{
  "n_layer": 15,
  "d_model": 96,
  "n_head": 3,
  "n_kv_head": 3,
  "head_dim": 32,
  "d_mlp": 384,
  "vocab_size": 8835,
  "activation": "swiglu",
  "norm": "rmsnorm",
  "norm_place": "pre",
  "norm_eps": 1e-05,
  "positions": "rope",
  "rope_base": 100000.0,
  "rope_fraction": 1.0,
  "qk_norm": true,
  "attn_scale": 0.233,
  "bias": "qkv",
  "tie_embeddings": true,
  "parallel_block": false,
  "init": "normal",
  "init_std_qkv": 0.051,
  "init_std_o": 0.0093,
  "init_std_up": 0.051,
  "init_std_down": 0.00466,
  "optimizer": "adamw",
  "lr": 0.00464,
  "lr_mult_qkv": 0.4,
  "beta1": 0.95,
  "beta2": 0.98,
  "lr_head": 0.0155,
  "grad_clip": 0.5,
  "warmup_steps": 513,
  "schedule": "cos",
  "final_lr_fraction": 0.0,
  "batch_tokens": 32768,
  "seq_len": 768,
  "doc_mask": true,
  "train_tokens": 139500000,
  "steps": 4258,
  "dataset": "wikipedia_en"
}
Each number is 128 + 32 x the weight over its row's rms, rounded and kept within 0 to 255. Layers, rows and columns count from 0. Numbers have three digits each. The size before them is the row's rms in percent of the matrix's.

# layer 10 attention query, 96x96, rms 0.0779, rows 37-77, columns 0-95
135:138174138140081162088127110141094157117195108108122177112135103155073146198167097149125164147106112084124124133137120177120076153083142158152173116092139117103091132164145160150074094087155176128129077160111159174116097109126120103135149092090096117098140175187113087116184170148061070104
125:150146127139056174120112102152084137094161139127112173109147108200081115192157163094078161141077119108108143144127121186136105130075104130164116097088169116117084097178145156129114071115143180139136079127156122174111103124107108083148097078087119109117179147134130103102185152171094073084
163:107095114123194097147161156114146113143086157127128084159115147087162140061079139147182086127158154152142115138122154079146162132174131102107143162156109143157165143075102094136169199147108073109152165121129117071136145158142130163133166172172125160165066096092155178156083090090150167180
072:124149093191209138132131157115135108146108077103158106140126160162151137101113093141159130089132124126162084157175128143083112143141075137127122123163140109096102146126125076131080152152105144201087148108086153151181146086113144182050144083156142139158081172150036060154121108119135140140
089:130161154131168106104109152071120143116159146139110108104146098106122161153084149091135113176158170093109169116106168152165127127118165049138123125106055097146127128171169145119157099095102101043096156150168120156120176164131170078156139119112065138126093136088203115091185079086130117155
077:099159161117078150148068095093132154119117124083147084153146087123120046138147089084154128159162121127110149139136122104116125160123110109175059097133071114106122154130133198134137119076100156073091159148149159146116146102136160115212127107112085066119072161101171052096137121152136098113
090:133127142121058159143140078144133151136143139089076100054064111106123081109136088087168119182175137153101186172162133095134122153141151106145125156093108121087134173105126138144079144105200152083093131132149156093144132126126096090200165110103066131139073080146189108162146110094125119130
094:151136180154119111040076124117109110138103139078125120158101059068113127140096151119136128129176177100134136166110122117134075117142125112127116104117125157141165150157122078125121121067069134131141141164150147111086091155107126094220181169114105127129071174176177108094188175124141083111
074:140116093077056127145163098085167136178158172138128118161165083116119086133094173172136156117121121137119125109151114115165109067102083142161145078063132150105086120149104195132118170087086184127168134139088105128087158098124103167200132120123168088126121168145076115144156140161068149160
100:127095166169096113102095119180123124122107116105141125103142138121105083114091173113131124133132131169161127151088096071119173150150166093189084107129163146193126112132167128149202132073140133111152193143190129089144097148128138113184108150115158111199111080088172130098080078173134122057
091:145133177155080102129116098108147123138172153102121116228089094120159086145109150085139095132160114153153170066167171141126088111099118073128103132077174136150146184114172142130138116085170122084156104121135144102099134105043099119214160168151079142128085133160124103145149108166104115121
123:133126109082173095110107130148139105125137159111182062124135227131130086136122153092148097068127154133141100106147133127165128102117151129146069148129091106166149116117116170110146175172086155160134130134138119128121080155138109203204107163197129106163091085112121189142053142093098125164
139:121133165138063167125143131125129149100134085121106193111161048128107154136139090133117185174127094128120128106127110127053086151124124125130174108132157151071112149146159123152112067075161142098135130151095133176183134100095110106068123115042129150065151160148132076121198127152138107083
122:174114089160104157108085136136103103132200089089144109071172163157108093255141187117112135130096118100137137124173110176140101129112127141111086148128136126133104086182179146149091103115104191141168129163070161162136116155116096138142076110134095102160171111178121133128152128129098121113
144:164127123155050176126092126132111130138209101106106159103160110173089092231165159121104176132086088105123135126131104199112089124087122152133120136115148120088081109168139140166094103103134168114116087134091152180119136143111115127111082076102114125112181133181111093117180148142087082109
107:086149129088183088117134149097143140150080090139181127218095107101142157057087062185147093135215146143155087091120159078116121089154128121136154115130113114121174174119155094110153146136104103152108129132131161069155146129137136159093154189181107113124070157131101153106121145133127166159
109:100137128119174122103168163061165129145126141125175096191132123079135124093099088151181088106198155113145132146145119059104074156179140096103180133144122124122161171102098109163104166108105082109154152156098162097156143104162136141119188178147097161124060136181134157119133094085122107186
074:146123163138086183130128086156132115102148080099155152148129133113087118126141180091050164158110145127099166112071136156154153119082133131125108094094073066149129095195182117095151093155138111101080091111100096152132125167167159184136080128096092097089150111105140075079167118186160106100
096:130135144176072150139093074166091162065108133113098158116076115181097115136180126088093168127104129112104167136161127189126121128106117128133134111099181123139074087147158138093102073097166152158155111138167126171139068112084095090151123099074109103100170203079141108093167124159095113092
084:156158087142086127152085115120095172073112143099058119158103062194115128126157141118128146158121121154117112109169176167110119100143079081183127095105167131123110144183135148091132095087131141142095101142161128151138120079071148140141101085145099073134120191089098066123185136177082122081
107:129124116117173125107068144125149131149119171091111110167115056137097127142146126114172151177211123152110164149090115120124108113121107081178106150129099076080151134138099135144182159087129140098083125133157096104158115164144144100164167151137135058131067148113211110069201153140158104173
079:105099172115154154109136161173126101140130109202147128102163214121117119174170178144134142061102130125137106136125080137161121129091161140168115128150124072133102098129104149119167127166116138129142147156138130151071106174222118050179104153145155120139146077088138191091128149100175107163
097:098110072100114123102126111079170125186139127131133112161226110091118101190159079127165118097175079150127144112108083099108102144149133114096105124137065089088086160095091168184108154103099128060129136153083121095106151104131128109192137139151132086152140148174151135061147105167111104136
085:128076088149139150095181163069134141115106106162159123124153150102179148144127121141147166062132138078141107115181149141089106116146112158083163097125139166140145181111076139131060109155051089156111105132044140157165163083139117168114091150153111172092165141149057129088131107115099096143
074:195149097124117159155158122079100138164185145118092062147139074150135121154094110141172099142119161180104137163177165181107102081151150086102122150104133114124095143109130112143165165135154076095127107139150108118087125111081166198167176126142069124197128125124152130134143098103091090214
080:091150112124201192117138150117096092126133152133100104173155100193097139154134057122122106152103143115115116139196142169156119142127128074173147116102104077106123087148139116159095147124134135152123144133147161120082177089150084137138180159155117069137085188179086122121212138116074116179
081:115136072063126123150084085144154121123166154174159135124153117144139101131186091089102086079084082152125094119098107148139164146112120117110096168134082144128131079101165166156168124091133117051151099108106133110023079103099116132141123130153176084100159138127104199144132188123143170142
074:114097104091187132163180097120155167147166135160132086070127198133132131084079165114132123100089196145115126142098119113155134133101125126105136114131109163189164072132173140123151142176056108116140124083159086100108065104185118166121154151189155101158166100127183153144079088119121141148
064:132111106141103148158133172088148151099144128129127107110173169104136160183153157112116125099099123052174139097034103149094086105106177145115139170108155119093123154171132177112107059127121102126152110157119160169092107151126093164150121169131102207087181085148118159054135091083100136125
090:157188097097175107169153052178096126143127120098132105084112165151122119088172147080157077124144117156130127175168158084178181138193114127147070119158108101147151111114160151114138147174103115130153199144144121073129133119128162100122105177166147106197137103114126146142054123091136177117
094:136207112096167132187174064134126152156077130090112073116061131150161122088133106087168108169114115160085133181171193070146171127174086135154114136105138139168150096127161133129130196159118115112120171163167097092154148072133137114115134121149096127164138144084110107196133113123125155146
093:132136180117085133110119193134147139154190113159149143188181085111071127134113150173127149143155128122136120134086146173094078126080131155098109110115159127123058113117129149125091100139145107155119107138049194138150175165146093125106090096093127157113084170187068089111191126162096096154
099:119131081173178148128102174095183136162113172137117094173109138145175093095092119154177125165177159152138129159153085101169134147135126077141151143128110085080163186133164083134162148092178146088147101140119168126178159143090158150108171170128065110173061165106106134153181115106141149166
091:111109148132089116112095108150076153096165166144165179116163070127069145132122136144093165148094110165143081085089175159157110162086137154218124081103176146151095136165132097108111110147077148092132083108153161157144107126087151089088060138080132157129187164141151122128140170178123109097
080:128112078138182111155101125154133137087087186105092137148097142060164134083128125115139139133124123171131129130193130131142143132172159079141131141152146137161138146136159148098168143127122142121104180080136136112255086120115140171083165155141159138131097162124122113133120058104173180135
100:056122114102159106156103094115107126092154119144140144140223113093159201075128146139122150101136149137128182137038107076158198123124150133136140087131125135182140141164180122139170080110058107138134158116106108160141144144167153165095142160106102160124135081075092075135110153135153136102
076:140137125161114179085105129101124061125178135077151117161164105125133091117174132113068176163110099140157121053168152075099126164171135147144119125121173132111155204206116145182128135133157138167123120118075107137131133121133104065145102134157094123158162117105081081098162096183070127108
092:137157134075157061116123091162115110131051110132120187120145161135142159101143162144080192199105063104127151131162177097195147069134176142131140135139144109123137071162159126108137113207142150163113147127147115114124104147185149094150060129154144135128147128136145072114106145159156074106
100:102162086128135161115107134096154172147149132112117085136172102100109148179127079086171165170150110121123175170139148099105128110100144094160132127143062092069131128168176160152097097062068120100095089147130144141152151106126139199138160094097081102156132170177161088089193079177121120127
097:099104165160124179150092172113206141167062139140122072157203121125084099159153122100124106083152075183155130147103164138128109095101109122121089108145073103090110094150093143130146125090147081099076140064124130136141164111122113140159093130099097118149100145109149116080190081146183169157
109:099154113134125173176100079147088145125141153107105133049176136153136157166101172094077090141095122131120090112140184096095134127113100116119158098084091152169080106143150193156158160092103139089107173155139091129090117121137051077207128098106163144083161147112140098176146152117135157092
# layer 10 attention key, 96x96, rms 0.0733, rows 37-76, columns 0-95
093:143145072105078137187146071177113198110111134115142150108096073186097175112117108078141095164108176113064150135117081193076151155154109104166131131094154098126130103145155068130123081121169139118129108149163100144129127130113118115163166063061128090136121168128198156132118132117155122107
123:118132134143127148140114062140091175106161123098116178070089077187041112150155138082090137169109126135062152075113145218133113150097144136188097111091128097115094088166164123103133096122151146075087129119157171132131095128132144131130124066082166110124116162105186123127117136167133101116
108:111115105150130124116132169119116079131103124143112085150140191039215111127114119152117116116145140137190122178144081008171144084152135117079150130184145157161161168098109122141113173121094116163166143146130089113102123103137117106123132178161126184138145075152096156112092097100136145145
091:177156145115119122109124111106071112093181131136102121148135163136078111187145145159091161150102096091148076161123192138163117069090127153044148126124124156123109131164067174118084110138112208125132092113106116204134143099162150141124086089141115156139163114145086088108169140151085075095
085:114140196195139143119101145149140129158094125066129094119166097107147118132098127152141074137137109144111159108093113072147143130173142074158144116113109068148092157183152096157169117042128141026079150113099163083140117158115116142147134151074119113084103147166162137187131117121175163121
083:135174138119135130117162147151190123171133168083167134162126110131131134110083121092179152130188131159085163070109186123118103109143116119118117120104130118130091178108130132155137174112151070024103168153175171123115132127129141157237163125113093104119049113143118115087093139129114165126
098:133140163177097165095093134105123161129165121099119135151104148126155072159124183105105146177120166087147136159185174156126128115111134110148107149093099113125166138094095165120160121127129197117153109128169173106052134146151101083222166122114102069150095144179092062132172121187098106127
096:148190134168113121085187145102121132181164126109138126164164089134146146118094100160150133162176177135120190145070074089178110179155122073129144139144125095125151135148157055151182081095149130139098161137153167089133170093134127065112121137139077123189140115117193125090151110093158128101
096:157073167074126125143147137061161174127129147145190095116099150121167135167119124099157135125176159131109118106097102178075127110171100173128081123188134124178101192098188120119129127156117119156111160191128130074110154143069142139213136132135108176131137112136136189069132105126153165118
115:104125143111152103131131101130145113148144115048162137123104124102080134077066115094133091102178163153062207100083095089139123112129165103098125126133114117105128154111161092112131126163115080138153165127198181103138180168155149166097116196122127105120093065078197142124093117078127136103
095:144081139123122140067166143095117090161129146089151120148126093109105142182133112113143122101203140111131155092116151097145100115111176075083111120095044118125109195162109148140163075075151136082124132100107104113092106150095180085201119119099116063109145163152183105134168080130120099170
122:129118106094209131085131165095149107180094075107108123140170176069168146113116119117156118087176149112204129162134132093185157112165176128088093127158125134157141169133156114171115180147072063145155119138092117072133111108139160117107166153200117144144151088138114145162078126115149174144
126:112146122159077145154107064169107173063145172138140171085079086209085157167134125116095135178068123145053123094134129180100085144100101114158145134101151129116121084158118158084145101124171155114095130131173125171111131141098116134160137068083129093104118192110154125100170139108122106095
075:165129146142076105111160043110094163078188144124084175070125126110075152159105093082088139165104112114099151111131114153108121090131132144166139118105068139134072104184121113105123128119173183133068142173157132191134127152116117181159093078074149156074140151130164144104114146104127084141
131:143150117134096142155127062149109186066131140116106167058112075189056153151152103079106147177081138118079143102136143199110101157088148103144154130081143128119108089178154113101115068126190169117078114139175141164117119133109148137149129082088110091106139163087180122123150134121133120097
112:143120135076151102098163189126148065162128114153168072212171143058190133117117101166168104087161102143185104099132139043132128095176109123118149119163127137144149138122117118174115178133082091125160129129093098095149149111120151148089127186181127140171143107147082165107114128149146172118
112:142118145125139099118155179100168106167119146130149093166130165065196129120086144179157085118167126128182129155109088043138127102188105158078147147174144144132150131045115137189105178136096116158124131116056099098139177089114122112103137165152138159178125102179100135166119122102108155139
098:097151146083166099134113125131164101174076124094160079149129137082180133091106070104192109092135113171127121089115077095099152161163112114165113107138124117122124145110173132160145124106106021087125102151134145060143144159102116165080164148114131159133115107142166173126088138135180210097
140:160146136127103146122121091145103157087166125109098155093097096168036123176165154092043137175128118125086149152150158188145103132111134112157119133072139129120156091179140161096115080074144178119108141098175138184095075125126139095144119088100140119114142161100181097118181128179106080098
094:189118163106131131104075130132111119127164152120140124133142082135113147187138144112066145142183156123078171027111186209158120082087120100149156098090143135169114113152123157107133132097132139127102099103188082156179098108104147119136110117144106094138074163129174113102155096144074065138
101:130165126201164104124136130139134103136122170102169098154118101127129107130110108143131087145197122171114149113097160053164106097144118083172156105084141076137129118100145136158151151115168094086089114150185175069125188107098135130158137178159025103176080163096163127113141085136114135133
100:142138128117149139180188115177123122129126094086151115080110156108104154042133082108164063121146126176089129107090058092099165111147120162097136134184133124134102121086168080144138124173135048145148129148138101091115097148091130139098125141126153194129116083113184172174084095086143165131
099:109194119128155143150168125138167141173106171081116089106091140130129165128117067101210097119111094136119168099132146083092113117155158155083098171120110090106140135031141129137109141147173129115091136153086203123081183093107139182180144137150117094148084106162103106089142105098114169136
089:189142155094125175136124102108112095122169121196082160091153145138157168134159113148100123126093065085116115132135132144087101128120111161071147164143132165114137110084124125102061148113132172153152106076111118165162100068106132162119110070081123123121168089174016098156149154136093091118
089:215098158131141166136112099049132156100112165138107103072151165122141123179161166104097126100118132095179094129091109150182122117112156135109119133123140053170144118143097187145140117112086196135026105123105190112130167159170135092157090117133144119124144124117104152170135085145144107164
089:166166181098084106105119114084072110171195196137142070177140118088110122187136083125098110159161153161128114134161165141129127104165120100134149100111128081165121139088104129133112101099161172091106169136070143130107132139086162122154070092132134183160115077204112130087146109142130077166
086:073137116100174129147126168167184099186105138121146114071120158171140158148103052079166076105154153152094166106168119135104120130166112155157105119130108149134137138089115103124146102160172058073207133168130111117107138172092109140171112116158114137073091144100158187147076131091159148160
070:123131034113140098127099118085110089092099123162133128122118088085180094068077123110124165189151152137206129139168171124097162104112067184079066137124104116125136149139106083088133119144089144131171140147132139094139102123127135129163160074147117098166134064139181166096132187116133121107
050:120141118128112185129121144145130084138168083119134145146112163184078167133109156199175158127095147130167163145135174089089110223142170119177148155138149100122116163082094119111102051129158127123187175050099090115132082110148169129083095147150125115093099141148158154100096161121127140152
073:119138188120146104108085124150113100080161129084044064113084157133158076128116101145165159140159119181141106187162173128159139105094129173076138114139136121195183114143098109081109134164144172111134130090140084149160127131140136106146101095126210087157123124096109142110069087159120098177
082:128138173186107096115123131110122098084144162099083057146090160110138138110145153202165146177151166173183109173194151096120067119104120150087184144114172118204171131156098123099181131109155156147140133121101090171129131155165128104141115089167184094134161126118125156122072137149097136137
065:153059136164125173148108102124128091157078057097173148117145097158127134194083158068098114079087122109141162066036143153072160124137102130149112140089137157093072070146175143148107077121106077133088116101104150090111126100134170123115104138146104133085151178149127125121141141120137156118
100:134123155112133098146128116177117096097101135128084095151034142084185133132134156133154134189155182100190130136181140075163138116123107141105196114135099143149169106087142139081098186145136163196122115083142048142130123118144112116144138075159140133166131173147090125134098187173124089136
093:137127126124117125122107108171080100132169138126154164146211041124071108141118115112103121131127071119115114129055106198095115106097146085222114086078189112102090134189137094150171084098118128109121102134138142121140154138081113147068101118058135136105094116135128122156144142154144141100
076:100163071078117107157117156154115116053151149153083192130112107067085165178144138141085129154164158120148127120139120107168126116139121174192167152123175132196134143172137192119139098095073144129142106170131050120095157119080124116130130157167057122102146139133172073125143135102111148125
103:080124092111143117122118183140100105122091115067159129106144128133155194124092121150113139105101134108148125115091129088062113098139086146170156115095099147165160150136173115105163076140048158155089123149147088163244154108152169112132185158194111174120162146102121112137142117108167167124
127:161123191120127163136120176131067114088218132112169148113128155150118124187133138120079105125114101084123107048155112120145108160144137204188115097073109124159159165177160187094098131132132217099124130158101148153134099136104125097135110127186122107115115104137125127089124127184088099118
112:083093112146160080149126069172152121145070114142149101121158184140127137116144157158188104097130099143122107166114105116038147102126146115150095175189176101131145081168132097174162123125138085130112138107141110106196096158162141164076180126123162098105090122091153171163089174132155180157
100:131149086158152155124081171108112131179115148066120059141117117078093140136128074141174145147184133109131147111117149158126082121128160131147097067116077079124157174138128125173108127095102146079057182194094175140131154130132150104171163093151100112110141168191171112117190168137096126127
109:112168164100119152131104160085124127096137119150123086126114095104104159142203081118108108167165097138152116089115109101166120101106094189081118072175070134121088177118121187133161116122168125079096130150131116122142171112053157102117143156163112168201107149171113077097185134159127153070
# layer 10 attention value, 96x96, rms 0.0831, rows 32-63, columns 0-95
101:125054122152132171211144160165112152116168154104087109129049071128155154105121166130190171081166088126135160099065164152101111131138119145096153119118138131099158142139173068116128133114123142071169081146130169117107148066171153128141126156128103144105097142095158129186168105098150082151
108:144103167135074114085112108103133099133093144147067154080108105101113078122094080122113122157139126074144111169071120113097081094182044134137165128105127094168122096116123126116081145112127135120145086152107150119188094090082153210198146072142167162111101140156143151123092092124107150170
114:154091128107115140128164097141136130114213127147162094104123095121127130122133122112118169142144143176123190143131158157128183143143149166117055187125175087021131131069144100143161129119073128114119122121121072193162133139123084137108128128184130121156141114199138141101170100148207132147
107:102129126108124131091112175168150158138025130132180136112160166161139149146130128100114087092099139141114119128224184163128141104136112097117106077162197190075117151145104172141141123108111166163110112110138122060126137143068134090095108091155138178110170146111127192143141094162128143093
104:066146118127155163121138106124146166137185138154141141118168163142128111168159135098124168102070170156113117143161160116139190146091062130134170202166121206094131098139171111149143110117105078129110210100132140140127131190093106067076132094124154076117095148174124129130125140147193124159
098:118097180159156112193123146185124156105191176174143148143137101149153096071147180129121148114133135161169126188066112094075153114104079126122135176118121089181150101127140089131109154142104142087091120133179154152096075161106107087119136114127089105139129121171162089216168124112082143103
099:130165223123159103129067121137114142162104144080119180128137143114139142117130061137115142084146188165108095061159143132088142130117129147121151103170179108175109132138133137139140176130140110114120164223070109124135156104102097079137103128133141123166150172120109157128087203169075117072
101:131076129119027131120154137106122145100168111209093088103099142152146143093085145144110065135163115172110153114104126133111136128157134151091134118104149075132159119125159150124149126098092106103187052138147111131128143089097142116164126135144171140093147087191075174100107125142124044058
103:116159160163146111110149111067087119138065125158133090097108128107113069081098089115109088123139145122107161092163102108143101106105171124134139157142080108136130172161136113112048119170080164110118104168129113120064172122118093123065051128155093192082124166113147129050132138101087105156
102:074123096144162154111155111146123103073132103095157144077124103102138094116171123148173128114072138103156138125166098129154158107102096126162061152122118130056110094123149161155080104120185166163106172070123106173133111162148132195140162139093186037134076131133143082164130158115177130149
102:138107140083063165120153136122167132121113110212063090064134114120158130118146158128133135141146119166161139128123127135057129161117079124157122073116204173153132163131133150137096095082125099116113065135132193114098092101185126131101193111145151071158119131148136172183091170134126079139
107:115076167120105114123093084089132123122125096163100095124155114075126072091125139128112094125158174144165122126100117117065126108162109138180171088089174123178121088100102151118083119130116093129138136108159159015166062103122147182136164153121158104154133153143163082090099149120053096108
105:115076125116141130134080099088139148149200127134109101101161123170147148199150162125155178056109145094166112115111181096060101109204087172137191128145163111121121055110147111122115114074112150092094147113133080141107091119066082135186116129115137118123145145152131132172162134123158149164
106:089102154173109141130123112144202142106131132089187099153123123076113140064135110136117086095129165124102108162080124146142174072138188120110124086117137172081105128171184130106055105163114110125104174079142095085121128131219129141071111146153125136071119168137128125074123106176138090120
109:117115141144169157114179137072125128120118049162170118149107134127103126153073101129132095139100135070172169167156144149144151127133133109150077200161132168124069121139144184168054104093128099144172144135166140130127066131208210175096150131151126106124103113119142142112175143100121101163
110:156097127154147167141167098134106125108163192154127136128124091125151140126116161138135150119163069068100160109097145096149056103129187125131120138091107102120134074098155093124133128120115144059116107182136097217104134160124136116088093175146132168116204150182103138126141070079211116141
117:116113134066195149088093091117159151141111108126126127118109171135137177162126135087145151063108140135187064092165180125107100176172084126104155087139198118157124099124151105102168154107121090078175159156167144106179089117115127083072120131117138148143166165151151170190183102127151118141
102:133125094146106138149101150169061080123144164047113124136109121179124138133103107150151145110152070135140098151164151129090121150161141152081119104102149016184132089134138101124135126136156146093154124177104128163117096105078070170144140093162143186128122187094109126137077143097130176061
109:143094174161085066149061103152083098163116165098098154141110134136137132105128080152114076129133133127159068125128144063120147135155124174122159067134171106187094112159083162080139142127182141065161119141115162104119139114105053125133155111083095175159190154109134146170110147125068118117
115:145164117084161154112156131108145120137104166115160098114107091165120132119119157129110083191140073104083163164130136134117099132099161096100104165108153167119147146165155117140122122105091108104116118135188088197111156120222179181090159170149109029144163111152099136093140090101190149155
098:135072157171161171100163112068174117114139090100186202155129138119108132093117122145108158159110155179099117188119107111176142086066133102142074189143104127205114088147165142151154133135141104161175095116096168117148130072145184106112121135158122092144081112121161080096169134145123161120
111:127142114096126144101159154068092126141161136214061125121135122141106192175092100136144189155142128148085178108132130157135112100108070067114153103136126187110145145080150134151125121068109148144149169161182131165118132137192214138135164157190133085116123108111153127141109108092148147171
099:116115147117094112110109130184113131082106104140217081159127172114126099078055137110164104166099193141155208085091133180127144142114115104191146141120169112060096109079141122133102151166130100111100124123149155081134107154078105149065157153125187125138140110110109097090102159123107124097
113:146167088153089105104078160156178100152189191101087126104121097108134187091127149114121197151101070109100145126130128138133097094112109158128111086092125101082131105124072143117203136142173120144125184118113106157126174116129056189193099100140142115117126099120065148129128142123161187109
108:127181078114147109132173162097152164101097132129150153126109139126126149102118142090152131116119090082063137093173119129170111099121175067087116142114049110124171118136178169139098108132109115123192136125134136160077175144148171090091043149146066195078114127124110150081166115081151129146
094:205111125056131149104145154065124091129115153223105139144138067163102158140107121136113109084191071142156227129083132100155100083113154107135131182145156160119110161108148101138130127098144164121128081179120184148118100078107131109097133149153091136129186127130111145157124112120151149120
084:124117134152083086145139105152167154095201156126177044174173072119153092063151152149147114115152162087142140167140104132127123197091132175132076123166131126081157094143150059105093103097115099145086164141117122135109090126130119144150171067149182161175113143153091127126097120157105123089
098:147115098122135139156162097136185124108141067149143123172130109100140139119132165101151114202143059188084136133098118156094109098116121097140138146143096177045117114124153104182200105130114132181101155101143085143139126161136182140160156156094125117108148037103144044090147130133140090146
094:166140110104126132098110078113131162117064159181183139128132076118142141131167122097119072135142136161136136175166131145103147170178147109111100148182097129087153162147157159153102128123110062209139093135176176119188171182150087163078174136143147134144122115150110172087140097148119071075
120:170111085123100116090121134154154127159155200139138097088069169150092188137114087130155130138112137057121151142155184173153084120131129102099117095150155120065115137114120160098166139067154138135160144130098092179134192100198121170074131134153086170090108123115103170124114145156163151191
094:086099145119168135098140093156188150110101074099144088145103116097127114137160127077109115142060131097111130162135157135145156146202157092097055119109162173094084077138122140101139151120095132096172167097144156133203103092198154160155188160187132149170158120106113129133127120174150149164
108:123119162107180147136146139104197150166092140073114184135114126139134140154083082095087167099117153127116103113198158120131120120131109098139077191171124111114122130158134113140122149141105133065120123149179099160136154175084048082043122125114144128112173156157088185152179139143182160153
# layer 10 attention output (transposed), 96x96, rms 0.168, rows 32-63, columns 0-95
100:111127181122159166171173134137122067093112097103095138129115130113195113102155122053168117152139145155186148133113179091160103136140137083128190152131141097137161160140089120109110132145174072115155109111095067120071163140134120127147095153069167167184107154167097188186159089121128111164
097:140146160187145126157170081147130143162105126119177133139148111090118151160111197086118094119071130081167102117129174133137132116137114172148135110151125160214139173146118111079137178170114133127149097142162096076097065074103147106130130119161172112175124115121154140144045184158091093074
119:155131081119207082206141182105125170080152143119088099066106120133125093126152094095197144096109091137111161175140140107167153137126103177139155116136133135090111116141084122127114161147086112085066168095069084168193168130173131125108118097116166184134155131124135122132150076139162151125
106:084145126099042160088130107089136149147136109160099065140092110081138166139149067118103127140141126097073175133144097122082145152134133128113117089123132128117128163091157213109132103128120206123127117160109183135116176119116084063116117119116075128085192157097131093092165137098071178138
096:075139101106119149133125135106149214126201179182062096091169142147085103150113112098176132111131091132088149135122104105097118154129141137121094095133082096080126107092168101134153105125032095098087164159068165180183127150136168160171133089104086128111148129118131113138147083131141106140
103:085121187104153149194113168122167152108122092166091149122154075181153067128114158106176139129126140138159087108086126122131078163128112125134144141137124070166143125150130113200180148089133066102137107179134102188161106150131111134157115098145108101172105162163152214178124159166154127080
100:146118156108119085108073095144145157165092129163156135156095150131120118086042174142091140127186186140166148081156126165152122125118108125095079107147156116151149129086134154039124107115110147162157149109106146115144120114082110091156092091145060140055162164152100133143113192141085183094
089:089074144136170100170138137160131124111112125064105131106106116090178106119151141064117145184103185088116157158141193133137144128127132142139154145154180125173148163103135131110049145150158116107107104091123099068180098105145133062163143122117197172178147098157161172131120131081082085093
098:162116180104212111081104081130074128120048138175190139167121144084107146094171120165105109092132172108139168168097094129102131092074077143103100127160136081134136140127139166120099107152143145135157108133164093133131134121150181083137130139180167123192140151067142123101145135117051107120
097:155163049136145127144110129068084152091195153135083135134211127132099146157129077157150096119125111160149107094149141133066125110116107103158150124109057134073127152173124113162138151103085092097113135120099103144126130114149104164089149134113074139094059088052135071130131107157185157120
096:098173184121111141153148125117148117157122118076042107153089131107209110153130080051129115180159140097151179163131187116105121144137156123106139145165100161171145184148132095117121159136135131094121118128149140093104051126130136137191168090090131082133091121151178155113115140133059083101
099:152139189165138132117117099166106187160137098077164119143110129119145114129104107116105129139142125119148085101139180137108128122154162120132081082128121115184100191157173097113126113128136075078160122099149169039108087076078122102141138142153140082171089146131167170138086175122078090037
107:142130181151077134141122121151125157133214150153115130050127123138186091180107152128191140091083092134120151111143163077121118127172135156190177106156076140140149116141127136075154139114088070103139150179035096148149112148088095111151103110113129143123170108177126168154083119140128140091
106:125116130108215138109124125108079101065081089121101093141129108153080194125160049122087150112140124177145145086171161096114133127132118097144088066105115054118134129094119118085105095129136072095097151136159177078171168101129156151095144141164154113106106169096136115104172108119074107152
101:171135120149169193099167124063088131099167106146145098091176137135095149154118055184148132109113115071139162191071146184075127111131145082117135128111092126103111141160147080168112123132097136126104112116126144182085151100181150178120197130121134143117094091093150089126155143093063102118
113:135090151122182141145135144139080055087099103127094161100124122109192063164148173119152114094048110121112126179120114071161099110103110136150186154154113124139137080141120135103126152166126097128108140119105037132163129159148153143069113122127207107153168123154102141166160103115179088169
111:138147174092128168114146101160145137143164127148145110087128157100183106171085105101151099115100094105111152123150182132125098144164179123113156116154107129129136103082202134087109101152074104084121132165059117152099134134065119107115129111099091166074223189208107145166134115111088113142
106:118136105123143051168077086138169133086109154121144165106141130151136139117099166157076092132120134105133078099146156157128110150159083131122217129193181155153132103126120154124165163111144171168188149149141062118140085125090081103101087111110153183124168165163112163148085133129175191118
105:115140172102113078081088094166167076145089138106157138164122120117133129128065163138095088132139156086172104063143141110151117170144117128158108135128159140164152118099120146081133143087174125130188099165146117092098084114044091084119145104153142125067160156173133182125118218134136171098
119:185125093133164161123130161088103046107101115098099120136116140120191140152155088109133155140090074127075165228120131143154116114142133162115143173155092119155156111136092089163107110152115152159079140115156111154107111143204171179043139131131155108128123104106141106127172105086163108182
098:118126105161121154150163115142130108118116061170167157111168112140055150111128140191122162159123157139147104121117108196137119125129129107083100088093107102093122090134135078226067120180106147129105093123188156148174148084211186174089156110127112139157127147125119103141094138176136101125
111:185143126189064167169154128106107081117160123107113083090069168145148111155135184114133139158096142131120179213100166116143130087120164122092119136150068134116142145141137079120156118139138151133125146118128127147072124144193182147179139163147125135155112052140156081121160059087113109175
100:110132116138240079120091126094073178150116101127176059143151135103113079099134063117120077123128124091108084105115149173125105134107138138080083120122118048145129173163139157176117155102167125068108156097097146101137177105119058105166144145145143107131089131128165114136121124103142156091
123:114124067163083065176126141136174130108094161097103111110118127126123164132140185146120151131105113158136125096134142108185148120168143192161168140101115166110127087092052115097155141108162154174108139129087099066152096144117079159122092128110154081084126098107097102128093110175216191156
107:092074108101142179122146137132077114075070134162154149118151148124136185142191131177127171117101170127079159164096093145109135101101123108098184123144128080100146141098155152182101111171145133173111107117126082157151152131167167148113123182132141136128172131082095083126163052083120090205
084:129160142166118189129151111170136085138096060144135093112099141127206054140147146119106115124083116115150154217086102129192118147078123110131160123136122144145137116165078138132151166183150202115120125137118095134083138182190161071144134114146168131162185073162137149131129135136097132141
073:130125118155205072172111188105117193103113174178076124118091097171093102128101059089124147107141140159121059106101180099122157158130106082134164148132156115148131107119093099092162185114125071139111177157122162091131117127158099105146105091103174086142082133121174137125141120153086126073
098:136126081174065195151132168079111153134168131070122119121116142148133080135150129108133176129150097191103149145127093154161107077125111121138088110061099156108095135180109111140116092115148135105081139069129170138147178115199124146125112196112130081173071090104126119145165069107176102145
089:127161092078170102148142182121128166141108140080122056187119108138139101114148056105113169150115127156064173170095109165084145166088097109085117126128168158153133177134188132136091140136095138151087120126146173193113159130126142115098113130096122096092155118050136116098126160069073090122
116:099151115124113076152144137081119072083104151135135059094089151129074179140130095112148109118056145086131155148110187121162165135114145164125173155147100121108143105070070131076091154133192165149109163121099063131079145114123129160132120117124174128072151082118108089100141099125076143188
090:178124110150165155118171122098122151119152103114124114122135122118073174153120007097134126087108075148112137100144186118139161123169161149145152095096169146109127133149123108114098096142074111119089096147151154098055146086119102149064161118111145144036138155123126093120194113128097122186
109:087130130063144128100131109085159132141131148194126109150165145081150114133122139159150130098133083106073178127105110156138086116112110180116136103166107129117144065109156161119137131161065115119093126167061080205182153136150157133070138088138088155056209172128122136149175118134151145144